From a checkpoint of a small transformer trained on Wikipedia.
Training: a variant of SOAP for these matrices, 134M tokens, 2042 steps.
Each number is 128 + 32 x the weight over its row's rms, rounded and kept within 0 to 255. Layers, rows and columns count from 0. The size above them is the row's rms in percent of the matrix's.

# layer 5 MLP up, 448x224, rms 0.112, rows 414-434, columns 112-223
size [101  88 108 113 100 102 106  99  96 100  99 109  86 102 104 106  89 105  98 108 105]
[[124  47 143 129 134 149  97  86 117 134 120 165 117 132 154 147 176  96 137 111 138 117 123 119 121 123 140 134 126 159 128 136  30 132 120 151  79 168 101 161  90 112 100 181 158  93  92 124 181 161  89 145 138 146 157 118  91  74 100 142  83 128 117 137 124  79 162 130  74 122 144 136 168  98 117 125  98 125 123 215 129  93 175 136 139 135  78 159 128 147 100 128 131 148 187  96 144 103 142  96 121 181  75 125  97 149 142 170 130 131 170  77]
 [111 129 117 140  99 105 117  78  66  88 143  97 170 143 151 143 139  93 163 167  90 201 165 128 102 122  91 163 130 106  89 122 107 107 160 139  79 115 104 105 154 172 122 101 138  82  78 123 169 163 133  96 143  72 121 141  90 141 131 128  93 191  88 175 158 133 142 166 144 140 115 146  99  92 157 110  98  98 143 111 129 213  84  99 158 120 154 134 163 131 155 104 152  72 108 104 164 110  57  79  93 158 155  98 154 108  82 129 162 205 184  90]
 [110 141 135 141  74 126 112  55 153  87 134 146 100 176 128 111 180  97  80 170 148  73 136 192 122 177 122 181 161 137 130 152 173 116 132  99 153 144 157 140 137 113 141 135 158 138 122 126 111 107 135 161  71 185 181 138 125 118 149 132 172 130 151  82 135 176 116 156 146  99 150 168 118 167 155 148 156 116  92 111 139 145 135 151 133  89 126  96 104 145 129 122 157 164 145  91 198 150  95 189 132 124 175 200 153  80 102 138  74 137  95  97]
 [180 151 145  85 136 166 180 153 128 120 153 183 139 140  91 114 103 173 101 129 110 151 119  89 121 110 119 122  74 171 194 133 174 174 157 133  83  95  96  82  85 109 165 179 121 141  82 167 109 155  97  99 101 114 148 136 115 117 107 150 113  56 160 152 188 117  87 109 118 123 141 160 125 141 101  98 131 188 125 111 125 129 130 109 149 103 120 155 146 165 190 154 149  92 116 124  95 137 126 111  97 159  88 133 129 137 130 145 149  95  76 154]
 [150 102 104  84 121 174 115 121 108  99  99 170  90  57 178  90  82 147 114 106 164 142 143 141 139  94 100 139 128 135  71 118 109 106 156  88 118 124 117  79 122 117 130 161 129 118 133 170 106 181 151 123 132 107  87 125 142 112  91 108 158  97  65  87 157 127 154  86  70  58  98 112 158 105 135 146 105 148 141 149 106 134 128  92 100 122 153  97 168 156 179 121 126 161 141 155 110 128 114 138 187 138  87 101 200 167 121 116 148 146 171 110]
 [121 149  92  83 115 107 124 164 139  86 127  79 113  77 119 164 152 124 145  87 129 145 152 158 139 144 133 179  95 137  67 148  93  59 168 113 200 186 105 124  95 143 111 182 161  82 126 120 148 174 182 157  94 149 158 156 188  81 145 165 167 159 117 113 145 126 101 169 118 178 171 196  54 116 148 148 189 138 189  82 144 126 129 142 166 157 120 152 134  85  65 100 107 129 154 110  96  69  91 160 140 163 129 108 148  69 103 108  90  70 110 140]
 [121 164 143  74 197 145 123 143 137 129 147 156 159 136 152 114 171 199  77 118 102 117 219 121  89 160 112 105 140  87 178  98 204 109  63 130 147 137 119  84 149  88  92 119  79  86 126 150 105 104 178 127 128 135 125 122 149  67 141 192 166 149 120 133 148 138  99 102 177  80 128  87 155  91  95  70  99 102 123 100 134 148 110 122 189  80 105 104 121 106 120 109 113 134 109  88 160  97 151 150 151 201 152 162  87 129 121 104 146 153 108 131]
 [107 140  97 171 182  67  83 135 102  93 147 134 114 122 161 112  95 127  94 104 186 107 165 134  80  87 135 154 119 121 159 101 153 135 145 116  97  65 125  72 123 164 149  42 126 117  92 165 142 119 173 118 161 149 131 135 151 124 172 110 167 121 135 148 131 149 156 165 162 225 176 142  97 129 119 138 138 173 137 116  88 144  87 110 118 150 151  58 154 178 104 124 154  99 103 145 108 175  98 143 132 148 110 119 146 141  75 119 127  98 131 101]
 [105  92 123 153 144 135 136  79 177 149 134 184 133  58 144 175 109  39 185 177 116 131 110 153 122  88 125  98  91 116 112 139 142 101 116  62 169 161 131 148 112 157 165 125 102  98 134 107 116  65  92 111  98 139  43 107 117 110  86  91 129 193 131 147 148 182 129 120  76 121 127  62 101 132 152 119 149  60 161 111 134 108 149  91 131  98 145 157 136  93 176 147 117 149 122 106 164 135 131 135  82 157 111 155 111 163 114 103  94 116 135 139]
 [163 111 175  92 129 136  97 108 102 162 136 122 137 146 116  96 116 204 104 141 126 145  76 116 132 125 159 140 184 149  92 143 100 118 121 137 111 124 115 107 106 113  60 136 104  72 143 151  90 151 147 133 133 172 115 164  85  96 124 213 114 226 172 206 156 160  85  46 131  82 110 119 137 126  95  73 184  94 117 143 128 147 126 117 161 140 108 105 117 129 148 120 140 145 150 170 136  95 107 160 147 173 112 121 109 135 123 133 152  91 124 110]
 [119 112  70  70 132 200 111 145 104  83 157 129 171 151 115 114 138 146  20 111 128 137  72 119 111 149 124  84 195 148 151 107 170 108  96 131  93 108 173 141 129  89 139 129 194  84 113 135 146 151 102 118 153 128 163 152 108 123 136 171 149  74 127 164  62 166  98 165 116 114 196 113 149 123 171 104  78 130 141 149 177 122 113 109 144 191  71 168  96 122  71  67  97 106 115 101 106 133 192 129 168 142  92 168 160 176 142 105 124 115 117 138]
 [121 182  26 122 103 122 106 112 145 104 104 138  79 155 132 210 171 101 109 175 128 160 171 166 128  96  88 171 137 139 154  46 115 112  99 149 113 128 104 170 102 190 111 113 112 151 148 149 142 116 102  95 133  93 101 192  91 129 173 106 168 160  80 149 131 115 125 159 134 145 170 193 157 116 143  91 142 159 158 138 174  98 146 148 102 153 135  74  88 102 139  97  94 174 154 130 134 138 164 154  50 101 119 138 186 123 104 119 106 152 134 134]
 [124 175 131  64  79 125 135  53 182  74 139 129 112 134 108  72 113 166 145 129 129 108  70 109 116 172 152 112 100 112 118  85 132 151 125 140 118 126 135 121 154 137 162 197 126 134 124 128 149 130  79 152 198 171 139  65  92 193 115 168 143 154 114  67  80 125 129 152  86 111 140 148  78 111 144 128 150 110  48 143 173 122 134 192  68  98 133 118 150 150  79 104 145 179 165  96 179 126 150 164  86 138 118 103 122 140 121 112 171 111 122 120]
 [146 128 145 165 163  65 147 156 112 108 130 133  92 125 120 136  71 138 126 167 170  85 117 145 169 202  69 104  92 141 230 158 102 125 103 127 133 130 206 101  80 125 119 180 109 144 126 180 139 147 147 128 124 154 157 145  75 143 193 149 100 137  51 117 128 108 121 111 131 197 178 121 153 149 140 116  84  77 141 144 122 150  71  99 113 160 105  86 139 180  93  91 131 149 123 156 148 153 160  99 147 118  70 133 128 125 144  92 149  77 101 157]
 [119  94 112 122 116 153 104 119  81 114 153 165  83  99 135 169 122 154 106  37 157  61  92 135 174  99 160 105  71 103 114 152 105 166  86 143  73 156 102  90 132  90 111  92 118 105 107 116 175 101 115 125  87  84 148 140 149 137 155 130 136 146 127 132  83 122  98  78 146 138 138 118  65 151 127 117  80 178 169 128 203 125  93 136  81 119 106 150 130 136 101  85 158  52 127  83 122 176 135 140 190 156 117 169 174 106 151 112 160 116 177  91]
 [163 146 138 144  55 113 102  96 153 172 114 130  89 112 136 130 163 189 147 166 125  80 116 151  97  72 153 103 121 101  31 128 142 177  83 179 109 141 166 146 166 144 152  95 165 177 150 117 125 152 152 141 173 128  72 141  92 131 106  53 139  97 129 139 148 136 167  56 133 132 111 101 104 172  81 196 157 121 166 120 171 123 127 123 110 130 199 173 151 158  97 133 177 103 132 121 172 132 212 146  88 170  97 163 141 119 113 154 106 157 134 159]
 [ 79 130 127 120 176 112 136 107 138  77 162  90 121 174 115 184 157  91 134  87 128 175 196 135 133 130 146 158 142 177 146 140 119  72  91 116 120 137 112  73 107 126 108 148 110 207 158 147 139 161 127 121  88 128 137 181 126 138 136 141 149 183 114  89 169  91 165 144 122 132 170 160  72 167 128 147 129  93  75 158 163 124 135 109 156 115  90 110 147 214 118 160 149 165 188 107 183  86 121 135  89 131  80 155 117 127 165 169 130 125 152 200]
 [ 84 181  78  91 143 114 146 115  77 135 132 149  93  90  90 120 146 123 126 100 108 122 157 136 114 177  79 125 143 168 144 136 168 122 138 136 197 177 170 162 166 118 120 140 139 155 144 143 148 122 104 100 171 149 160  94 108 114 102 111 138 160  80 130 179 145  61 194 139 171 136 207  76 181 122 117 134 113 152 166 103 175  89 119 137 119 107 160 118 132 128 148 119 144 104 154 160 122 122 215 156 140 110 150  97  62  84 126  89 102  74 108]
 [142 103  92 130 123  43 126 165 157 140  90  71 104 106 200 116 139 119 136 144 106 178 123  74 135 120  71 135 174  68 198 145 129  86  90  97 109 166 130 183 122 115  82 102  97 114 121 133  72  83 154 116 123 173 116 130  98 174 132 131 137 156  52  91 160 109 131  99 130 143 115 128 137 123  69 125 169 112 155 100  87 145 121 135 117 222  96 120  56 155 145 120 150 153 135 124 163  97 172 116 128 155 202 106  99 172 137 141 160 129 149  96]
 [ 86 191 176 134 106 146  53 106  93 146 154 145 147 131 144 152 125 159 129 161 161 162 126 121 123 196 140 123  99 154  77 144 125 120 140 162 103 130 185 101 128 153  78 116 196  94  60  98  95 121 122 166 136  79  53 181 166  96 154  81 105 131 121 145 135 131 115 137 133 109 135 101 183  66 115 123 132 126 186  96 148  86 117 124 111 126 153 116 139 160  76 145 150 154 116 105  83 125 130 121  97 125  97 138 111 127 141 126 136 154 148 125]
 [189 172 163 137 133  95 176 132 116  58 105 173 185 131 128  94  78 214 161 166 132 108 159 115 102  82 148 136 163  72  84 120 127  99  97 187 167 123  79 161 175 106 122 103 100 134 198 159 130 134 147 107 124 124 135  98  82 108 107 102  87 104 129 134 102 112 142 191 159 115 179 157 151 142 102  95  97 148  73  92 136 107 133 142 102  54 113 138 113 105 163 107 140 112 177 126 209 126 102  61 172  64 230 113 126 117 142 144 136  73 116 169]]
# layer 5 MLP down (transposed), 448x224, rms 0.108, rows 414-434, columns 112-223
size [104  91 106  99 100 101 103 106 102 102  98 104  84 102  96 106  87 108  97 110 108]
[[144 122 137 168 129 148 151 104 118 176 177  91 168 117 144 123 153  94 126  96 120 135  90 106 133 108 182 114  87 167 123 111 107  60 121 175 112 183  77 138 146 187 138  83 109 172  92 115 146  95  73  64 120 169 149 108 145 119 140  95 123 143 111 148  86 108 112 162 118 159 141  95 151 112 155  85 100  96 120 125 117 103 155 102 152 113  93 106 114 151 114  99 120  64 108 123 129 128 219  94 142 131 207 114 165 136 127 172 110  61 155  93]
 [ 60 151 100 111 132 133 128 141 103 170 137  93 141  90 122 176 100 191 101  72 110 154 137 148 208 139 145 152  76 160 132 170 142 203 177 127 158  88 151 161  97 193 118 126 160 129 127 130 117 118 117 116 125 160 147 137 132 158  86  47 156 180 156 124 142 132  78 136 109 134 110 185 153 158  93 186  83  76 138  39  77 178 111 181 195 162 118 107 156 107  99 121 159 132 108 113 106  89 114 105  92 110 119 109 115 162 102 133 100  87 192 152]
 [165  82 100 137 110  99 106  66 116 185 154 146 102 135 152  99 124 140 163 137 140 140  66 101  93 129 119  99 148 103 152  79 146 125 188 148 122 113  58 134 119 129 105 139 152 164 156 167  75 159 109  82 155 161 144 137 129  90 122 131 108 108 140  97 125 184 156 131  72 100 145 153  87 133  99 131 141  83 110 125  86 130 125 161 154 169 133 162 180 123 136 108 155 130 124  84 186 199 188 119  85 120 195  80 132 146 148 160  68 126 110 145]
 [ 86 158  90 157 150 127  89 146 102  98 145 158 139 163  94 106 179 106 141  86 112 130 161 147 179 136 163 156 105  98 163  71 118 126 140 103 145 137  56 138 178 123 149  89 111 165 102 185 146  89 142 130 153 148 130 147 118 115 125 104 139  66 136 133 136 118 153 120 139  94 155  84  84 121 150 147  79  94 105 151 179 144  86 107 119 197  79  82 150 203 203 128 120 118 245 154 163  99 115 101 136 140  65  92 136 105 150 139 149 141 129 145]
 [ 75 155 124 113  94  86 140  89  63 168 122 139  84 114 118 202 105 158  92 153 158  97 128 126  77 114 122 167 104 106  94 113 140 107 145 117  96 152 105 107 160 175  73 167 168 129 119 154 160 143 147 118 140 114 123 135  85 171 169 151 148 181 120 152 122 139 164 102 114 133 143 127 143  65 129 144 115 127 190 171 140 138 147 171 136 195  66 138 144 190 134 143 141 137 153 134 114 132 132  99 105 144 133 107 105 138 149 187 127 149 131 126]
 [120 132  95 127 121 138 164 104  95 150 154 138 147 139 109 138 109 149  47 140 144  71 134 108 123  96  96  82 151 133 178  82 148 103 168 169 125  64 122  91 107 150 129 127 103 174  90 112 105  87  87  92 143 115 100  73  79 172 187 123  43  68 128 144  92 129 163  82 118 195 101 135 148  93 137 126  61 147 107 158 111 121 115 126 133  85 118 152 151 101 153 142 144 162 146 120 155 129 170 150 130 133 157  77 102 147 102 115 123 174 138 147]
 [122 113 161 108 154  54 151 143  14  87 122  74 167  86 123 194 128  89 101 134 124  87 112 188 145 108 176 114 138 135 173 147  65 135 170 111 111 121 135 191 126 190 124 156  92 136 104  83 191 108 180 107 120 144 149 139 159 138 122  76 203 157 164 147 112 174 128 124  99 143  91  67 121 136 100 154  92 164 106 127  82 110 147 131  90 101 141 153 133 140 166 175 109 126 100 154 113 146 187 126 122 100 117 119 137 129  91  83 120 122 145 159]
 [108 118 157 141 167 101 139  93 118  88 164 161 159  92 192  75 154 137 136 117 158 153 119  88 159 140 106 179 179 120 105 166 135  99 147 100 142 146 110  99 179 186  92 105  93 169 110 106 140 141 127  76 145 136 104 130  96  87 124 103 145 211 137 131 103  59 207 104 112 143 142 166 169 128 100 134 128  95 149  92 128 131 129 175 101 143 170  42 205 161 158 103 130 123  70  60  59 147 119 122 156 117 162 135 151 121 110 156 162 116 179 125]
 [127  86  79 103 150 181 141  95 109 151 101 129 134 156 124 157 109 154 154 126 118 171 156  91 147 129 210 143 111 134 126 146  87  95 154 142 145 134 142  93 108 207  84  85 117 135 136 144 119  96 106  82 136 121 153  98  97 119 154  56  68  63 104 148 130 135 112 118 127 130 155 124  99 160 115 191 192 148 100 124 113 133 168 122 154  93 143 104 145 110 144 130 119  99 118 114 150  93  84 104 205  96  92 152 128  94  56  91  77 156 173 138]
 [143 125 108 181 134 112 138 137 124 178 105 140 121 148 159 148  98 131 150 189 133  92  74 137  90  59 172 112  93 100 120 124 146 125 151 101 119 137 107 192 151  77 155 110 114 111  96 153  91 129  86 136 137 120  93 132 153  98 182 137 181 115 161 140 133 124 195 116 105  74  87 115 121 148 138 114 128  76 127  76 102 170 138 143 173 175 130  87  79 125  76  63 133 140 175 119 165 117  81  91  98 157 153 121 155 110 167 120 121  97 129 146]
 [ 83 106 148 140  72 130 184 106 197 200 142 148 103  92 117 148 117 166 138 101 103 140 192 176 112  30 156  91 145  99 186 103 180 125 131 145 138 106 134 121 129 125  97 215 166  99 148 147 139 137 108  95  92 133 133 121 114 117 176 147 146 118 165 118 138  95 115 132 144 164 171 161 126 148 160 178  82 156 149 117 121 113 111 110 195 159  93 134  81  96 157 164 135  74  78 152 136 129 162 144 104 136 160 146 150 165 122 147 133 134 160 132]
 [131 148  62 155 105 188  72 147 163  97 150 182 129 126 127 106 172 122 118  49 132  72 103 192 107 163  75 155  80 141 115 123 164 115 164 115 138 170 121  84 132  74 138  80  96 170  88 112 115 143 154 151 131 140 134 120  75  84 160  84 150  98 107 124  92 105 138 130 183 158 192 130  70 160 139  83  88 114 136 156 108 164 116 125 173 163  72 149 106 201 175 119 103 173 135  99 100 101 109  74 116 167 109  93 166 142 131 124 102 135 143 186]
 [ 86  83 135 114  85 128 142 143  27 160 131 177 208 151 137 113 120 117 111 116 111 104 179 173 110 158  92  85 117 162 182 101 121 154 143  89 158 111 117 118 117 127 143  75 137 131 109 168 172 163 144 153 142 129 165 109 152 129  86 151 153 117 156 106 140 121  95 126 129  74 132  79 149 125 139  53  98 145 108 168 119 162 109  92 141 134 179 138 134 182 150 183 121  62 153 147  94 155 171 132 121 145 119 176 150 129 135 148 163 128 101 155]
 [ 73  92 170 122 140 118 135 106 103 119 131 102 170  96 132 129 127  99 138 116 122  93 117 154 147 114 163  59 116 135 171 151 151 163 135 125 160 177 124  95 169 125 119 168 132  88 135 117 156 180  86 118 118 118 183 124  84  93 119 142 173 184  64 141 189 102 100  69 111 150 172 144  92 102 192  88 131 157  65 177 152 165 168 165 139  89 126  69 172  67 109 160 156 104 137  65 150 137  85 121 119 146 123 129  83 126 200 135 203  71 108  80]
 [132 193  68  73 156 124 158  96 105 131 124 134 180 149 149 153 112 123 170 138  86  54 156 159 116 137 112  98 190 136 118  71  99  93 127 135 144 111 156 166  89 158 137 169 130 106 132 101 107 129 179 134 111 118 159 141  89 134 132 119 161 195 174 151 102 168 181 121 152 120 130 166  88  80  66 180 158  94 174  48 172 177 156  61 166 116 120  91  51 150 131 162 152 110 131 120 157 156  94 153 126 101  82 103 136 158 125 130 137 146 150 168]
 [165  76 119 139 130  59 154 141  83  98 163 147 124  93 175 120 111 135 139 137 139 145 120  90 187 129 104 126 118 157 166 123  89 119 129 144 165 117 138 176 122 137 140 132  90 141  71  96 194 182 141 191 106 120 157 138 163 143 144 129 255 147  82 163 106 102 108 104 132 159  91 121 120  71  81 181 121 138 113 108 133 171 152 105 111 113 106 108 161 133 116 149  94 147 135 109 112 119 148 156 178 202 217 113 134 110 102 141  91 148 153 158]
 [171 147  97 173  83 124 108 144 127 202 134 157 137 146  93 109  74 164  98 112 121 111 115 132  67 151 109 116 147  93 142  65 125 125 124 166 134 148 182 157 183 156 139  85 127 143 120 143 176 126 148 138 127 125 132 149 135 139  97 137 147 139 188 190 176 132 131 146  70 139 114 122 172 140 132 117 107 125  96 168 109  94 110 148 144 120 174 123 101 129 122  84 127 208 105 116 132 105 113 127  86 137 188 103  65 127 127  26 153 140 149  80]
 [104 149 124 106 122 124  79 150 104 126 106 103 108 114  70 135 100 171  67  91  64 108 148 139 112 149 147 138 159 125 145  91 109 149 165 115 119 122 129 121 165 114 151 115 135 120  53 135 111  97 166  89 105 130  96 166 142 187 131 161 209 137  96 163 119 151 112 104 110 175  38 140 154  89 131 197  79 162 151 107 156 130  68 137 126 170 144  87 106 133 190  69 112 119 112 151 100 128 178  96 164 135 149 160 108  95 178 179 115 170 177 146]
 [ 85 126  99 141 211 140  94 150 177  96  87 123 138  89 126 186 131  91 102 145 142 123 119 159 120 135  78 118 167 155 165 157 127 244  93 121 128 126  94 111 181 145 115 126 122 115 149  98 107 116 147 163 189 129 178 146 109 158  65 149  93 167 139 111 145 124 129 142 136 152 132  96 150 116  92 127 137  86  81 172 123 126 165 116 126 146 164 140  66 126 127  59 171 119 114 148 144 141 125 145 155 156 152 119 114 168 195 124 115 165 132 104]
 [124 108 114 152  75 147  96 102 197 129 184 144 131  98 133 165 109 157 124 100 116 169 136 119 119 169  97 158 113  65 109 152 127 130 127  86  85 176 123 141 122  89  79 155 153 190 144 113 123 121 161 112 197 168 123 161 170 121 133 125 183 119 101 130 146 120 144 211 153  76 146 163 199 160  94 117 143 153 203 120 108  93 117 148 134 150 116 192 102  98 162  69  91 183  61 108  86 110 107  92 132 173  92 115 181 163 140 117 181 125 112  95]
 [120 116 143 126 151 133 169 170 144 106 134 120 154 146 152 121 148  95 135  90 118  89 111 118 141 107  93 171 165 116 103 158 135 102 175 158 113  70 199  94 107  79 117 139 157 138 197  51 110 173 175 139 129 139  98 117 109 139  99 152 136  87 105 167 212 155  87 150 135 135 167 123 129 167 107  94 106 124 139  59 112 154 116 147  99 123 101 102 122 112 142 117 200 135 115 137  80  94 171 157 146 156 193  27 148 109 162 106 115 102 114 131]]
# layer 5 MLP gate, 448x224, rms 0.112, rows 415-434, columns 112-223
size [ 85 115 109 105  97  99 104  99  94  97 114  82 103 100 107  86 102 100 112 106]
[[132 134  90 186 164  74 117 121 144 125 140  72  91 146 113 114  88 156 170 123 170 112 168 122 141  61 131  91 119 193 179 155 135 141  83  79 155 122 170 109 141 157 113 122 102 108 109 115 116 116 124 154 166 167 130 142  89 135 130  77 164  87 181 100 142 104 185 168 120 134 175 132 140 150  98 112 114  76 130 130  93 146 126 127 163 155  64  64 129  85 105 167  54  89  61 118 147 129 151 127 121 169 130 137 113 155  92 150 159 189 119 171]
 [ 95 159  90 152 185 158 146 146 129 113 136 110 160 116 129 108 138 100  91 102 161 111 140 154 177 125 200 168  78 118 161 103 117 158  80 174 139 185 163 152 159 135 163 111 181 114 111 115 160 144 122 174 156 123 132 116 190  81  89  62  69 163 114 169 107 155 164 150 113 161 103 113 110  79  98 160 146 130 150 113  84 112 120 185 123 117 143 112 182 119 129 113 131  95 164 143  74  84 135 147 102 124 102  85 151 174 135  72  86 108  84 102]
 [ 70 139 122 122 140  78  86 137 100 147 137 103 134  90 102 162  94 109 101  72 161 101 158 168 149 183 177 135 124 120 122  63  73 155  80 140 150 139 114  90 166 100  87 121 114 101 146 183  98  87 102 176 134 153 169  75  94  61 113 125 103 167 169 105 117  94 158 152 110 109  82 131 125 128  74 140 128 130 185 149 102 100 157 144 146 166  92 177 145  90 179 102 144 135 158  96 136 144 162 118 105 201 136 114 146 149  68 104  85 115  89  69]
 [153 117 165 133 170 134  99 141  82  97 118 213 106  97 115 167 106  80 138 121 121 155 117 146 140  56 122 121 105 161  93 112  87 145 225 131  86 132 157 111 162 125  88  99 133 124 151 108 135 171 123 160 125 122 150 149 143 119 153 137 142  94  99 148 187 102 104 113 134  53 152 138  99 176 115  68 148 119 106 138  86 117  74  96 149 107  88 158  81  79 124  76 164  57  97 115 139 187  97 135  98  82 129 118 112 176  84 135 100  70  98 158]
 [132  73 106 125 141  97 142 139  43 118 132 131 154 105 133 124 117 109 127 178 110  92 112 106 129  90  85  96 127 122 159  74 117 157 140 181 127  89 136  80 113 117 146 142 150 188 162  80 135  92 119 160 126 156 142 114 122 159 105 151 176  91 133 123 156  98 119 122 107  97 157 141 167 112 114 178 116  97 127 193 102 112 157 159 122 154 150 168 101 126 205  97 134 142 104  68  89 142 135  73  65 132 160 171 119 149 148 134 153 153 143 163]
 [154 221 161 168 169 179 145  18 143 108  74 114 126 113 131 110 202  95 145 130 139 121 169 183 145  63  98 172 159 127 188  94 173  73 150 152  85 146 104 123 103 162 149 129 190 123 116 118  90 152 132 133 100 117 108 132  99  59 170  90 117 103  58 121 104  99 169 137 140 103 140 150 147  97 127  90 152  94 112 121  61  79 105 165 142  89  98 114 170 134 170 159 149 162 126 104 109  66 154 136  67  88 176 135 129 118 107 114 149 155  98 132]
 [121 116 104 122 113 107 127  93 163  67  98 136 113 113 100 156  49 155  79 126 132  56 178 142 127 128 153 144 130 168 156 170 156 115 154  48  31 126  93 129 116 153 117 135 154 116 117 100  79  90 108 101 119  92 164 158 133 112 163  72 124  82 145 191 104 129 195 134 141 138  94 184 203  88 140 121 101 150  84  92 118 151 131 151 116 119 155  83 170 144 147 116  89  87 109 130 149 103 100 151 161 112  85 128  59 146 141 174 127  78 110 110]
 [111  89 138 162  74  63  96  72 137 125 125 127 115 119 156 124 165 147 135  98 124 140 128 100  92 169 134 115  90 153 172 146 162 160 148 199 146 135 150 136 106  75 139 124 112 151  53  87 127 135 138 108 118 109  61 103 170 169 186 115 134 182 122 120 125 100 160 100 110 127 144 163 114  85 117 168 176  77 129 141  85  91  94 157 110 135 126 173 128 240 135 121  37 125 178  81  62 130 137 138 155 114 188 123  83  96 161 153 173 198  96 122]
 [220 110 136 145 113  66 168 127 136 137  84 170 119 195 129 113  76 144 177 143 155 192 113  76 136  98  93 148 124 151  95 123 108 150 142  95 184 106 129 142 147 110 164 171 119 144 106 138 173  90  84 174 118 160  94 135 136 139 128 154  53 129 126 107  76 158 104 128  55 101 142 138 124 162 114 177 205 102 144 147 126 103 151 115 134 115 146 118  82 166 156  86 152 155  74 151 145 171 143 149 129 127 180 110 138 100 127 153 155 121 123  90]
 [124 127 160 164 188 144 169 130  97 123 170 120 132  68 124 164 132 160  92 103  78 180 109 115  57 157  89 109  94 125 164 176  96 139 160  92 175 150  97 143 150 168 139 133  79 225 123 172 121 137 128 153 120 111 128  95  55 165 103 121 145 179 165 167 101 179 120 136 124 114 107  80 128 112 140 154 128  38 123 158  96 119 122 136 106 110 185  89 128 103 137 144 171 131 118  91 144 155 172 125 122 100 120 171  89 149 105  87 142 182 163 166]
 [134 129  73 185 146 141 133 110  92 145 162 174 121 140 105 185 147 100 120 147 118 120 173 148  59 162  74 191 161 154 110 130 153 110 153  89 113 134  91 137 121 127 103  51 136 102 120  69 156 109 194 171 152 143 173 160 102 107 202  83 146 118 105 179 145 148 105 122 125 172 152 145 163 138 110 123 110  68 169 156 197 127 139 164 136 159  90  68 148 165 135 127 109 164 129 132 108 142 121  96 153  80  87  65 152 166 112 151  33 130 161 175]
 [ 95 122 139 124 119  75 110 173  92 143 142 101 143 112 106  83 101 145 159 119 126  63 165 162  67 107 114 106 137 108 153  68 166 124 148 152 141 108 116  90 157 104 136 151 176 195 106 131 212 170  98 143 164  95 138 121 219 131  94 108 160 149  93  58 117 130 132 146 137 116 114 122 126 162 202  92 153 124 104 124 154 161 123 116 146 163  95  90 152 129 158  99  86 165 132 115  99 112 150 189  69 106 112 172 119 125 153 121 172 164  44 155]
 [147 138 145 154  87 173 131 108 164 139  67  99 179 129 132 114 157 144 117  90 151 176 143 142 105  99 114 122 202 138 173 136 112 115 164 103  99 174 123  92  77 156 170 122 162 104 137 102 154 150 131 145 119 158  58 111  84  97 150 146 133  85 140 129 129 131 141 201 113 144 110 129 175 137 136  94 123 170 107 190 139 147 138 122 126 181 134 168 117  83 110 172 116 180 123 181 129  82 153 126  54 112 149 124 133  94  94 114  99 136 169 125]
 [166 124 167 144  98 157 114 121  86 114 123 120  99 143 104 168 164 128 103 115 126 204 101  83  94 179 170 153 144 168 154 130 150 118 132 101 154 149 124  61  97 113 114  81 161 168 153 160 141 101  83  63 124  87 142 142 136 169 181  57  75 218 134 181 103  85 111 141 150 121 131 141 137 158 143 159 113 115 119 203  93  97 125 171 101 119 180  98 176  96 178 155 150  68 146 149  86 104  88 142  88 186 115 107 101 118 132 152  81 115  96 177]
 [ 87 128 114 150 135 138 110 135 113 149 107 103 134 106 116 119 129 108 112 174  85  58 150 132 185 138 147 144 152 133 144 138 116  56 152  83 113 143 111 113 103  87  85 153  97 103 150 107  94  93 146  56 143 122 108 118 104 197 132 119 130  45 122 112 171 157 166  79  72 131 131 107 131 148 111 144 125 166 165 152 186  98 127 142  71 138 128 135 115 161 111 141 161 145  79 135 135 151 165 134 117  73  49  94 109 127 139  89 152 184 109 111]
 [ 73 172 129 116 124  95  68 136 158 136 127 138  85 129 151 163 255 186 107 108  63 119 119 129 122 159 130 131 176 153 152 168 125 107  88  93 117 152 110  92 145 200 106 114 139  67 121 119 167 127 146 109  84  91 162 110 109  99 179 145 115 135 147 192 102 139  93 173 160 158 129 179 105 158 142 196 103 130 209 124 152 142 161 144 170 137 140 133 150 170 177 177  86 104 164 136  94 103 106 142 171 163 135 146 141 114  86 171 139 113 137 124]
 [173 145 130 143 163 140 148 133 127 116 105 101 147 132 181 105  88 164 176 138 144 150 116 140  94 107 125 144  80 141 120 135  95  63 160 146 140 134 143  98 117 111 129 142 111 100 141 152 154 103  62 147 116 110 126 141 133  43 128 118  84 127 190 106  77 146 167 104 112 149 166 139 136 129 136 199  61 128 162 214 169  89  80 111  79 177 148  93  99 128 153 144 122 125  83 121 178  94  95 158  86 141 104  78 145 159 102  94 155 129 123 106]
 [112 125 174 155 118 142 151 114 142  89 140 100  86 154 147 151 146 120  90 123 149  85 112  95 143 110 179 166 136 102 111 159 115 144 131 129 141 159 118 139 187 158 155 135 158 209 127 127 144 157  87 113 159  81  87  79 135 145  60  94 151 117  89  70 192 108 177 117  77  97 146  96  98  98 162 147 155  99 188 106 132 150 137 131 170 150 137 137 142 152 208 132 141 164 162 121 111 117 126 105 157 159 167 137  76 131  98 129 109 128 156  91]
 [156 146 144 140  94 122 155 212 140  76 117 128 152 129 160  97 147 110 151 115 179 131  85 128 165 166 182 142 113 111  99 106 133  88 160  96 156 106  89 150 104 126 112  97 182 127 112 144 125 162  72 153 173  94 125  91 117 155 165  84 159 144 198  98 111  90 130 134 153 163 139 195 151  76 172  99 161 167  90 145 129 108 191 130  99 136 144  37 114 118  85 127 130 147 155 145 165  92 184 102 100  72 109 114 152 141 154 118 103 151 100 160]
 [127  66 118 124 120  92 106 138 136 126 156 149 148 121 173  96 107 112 185 123 159 185 192 104 156 184 139 144 137 178 158 116 152 122 124 169 142 157 158 154 140 148  60 156 100 136  53 152 194  80 145 121 202 118 109 142 101 137 118 119  74 151 160  94 114 127 180 144  31 109  85 149 103 154 116 190 157 104 143 115 107  79 171 150 149  93 117  95  87 127 118 184 156  96 138 108 112 129 159  86 158 134  95 207 131 124 112 133 108  94 149 142]]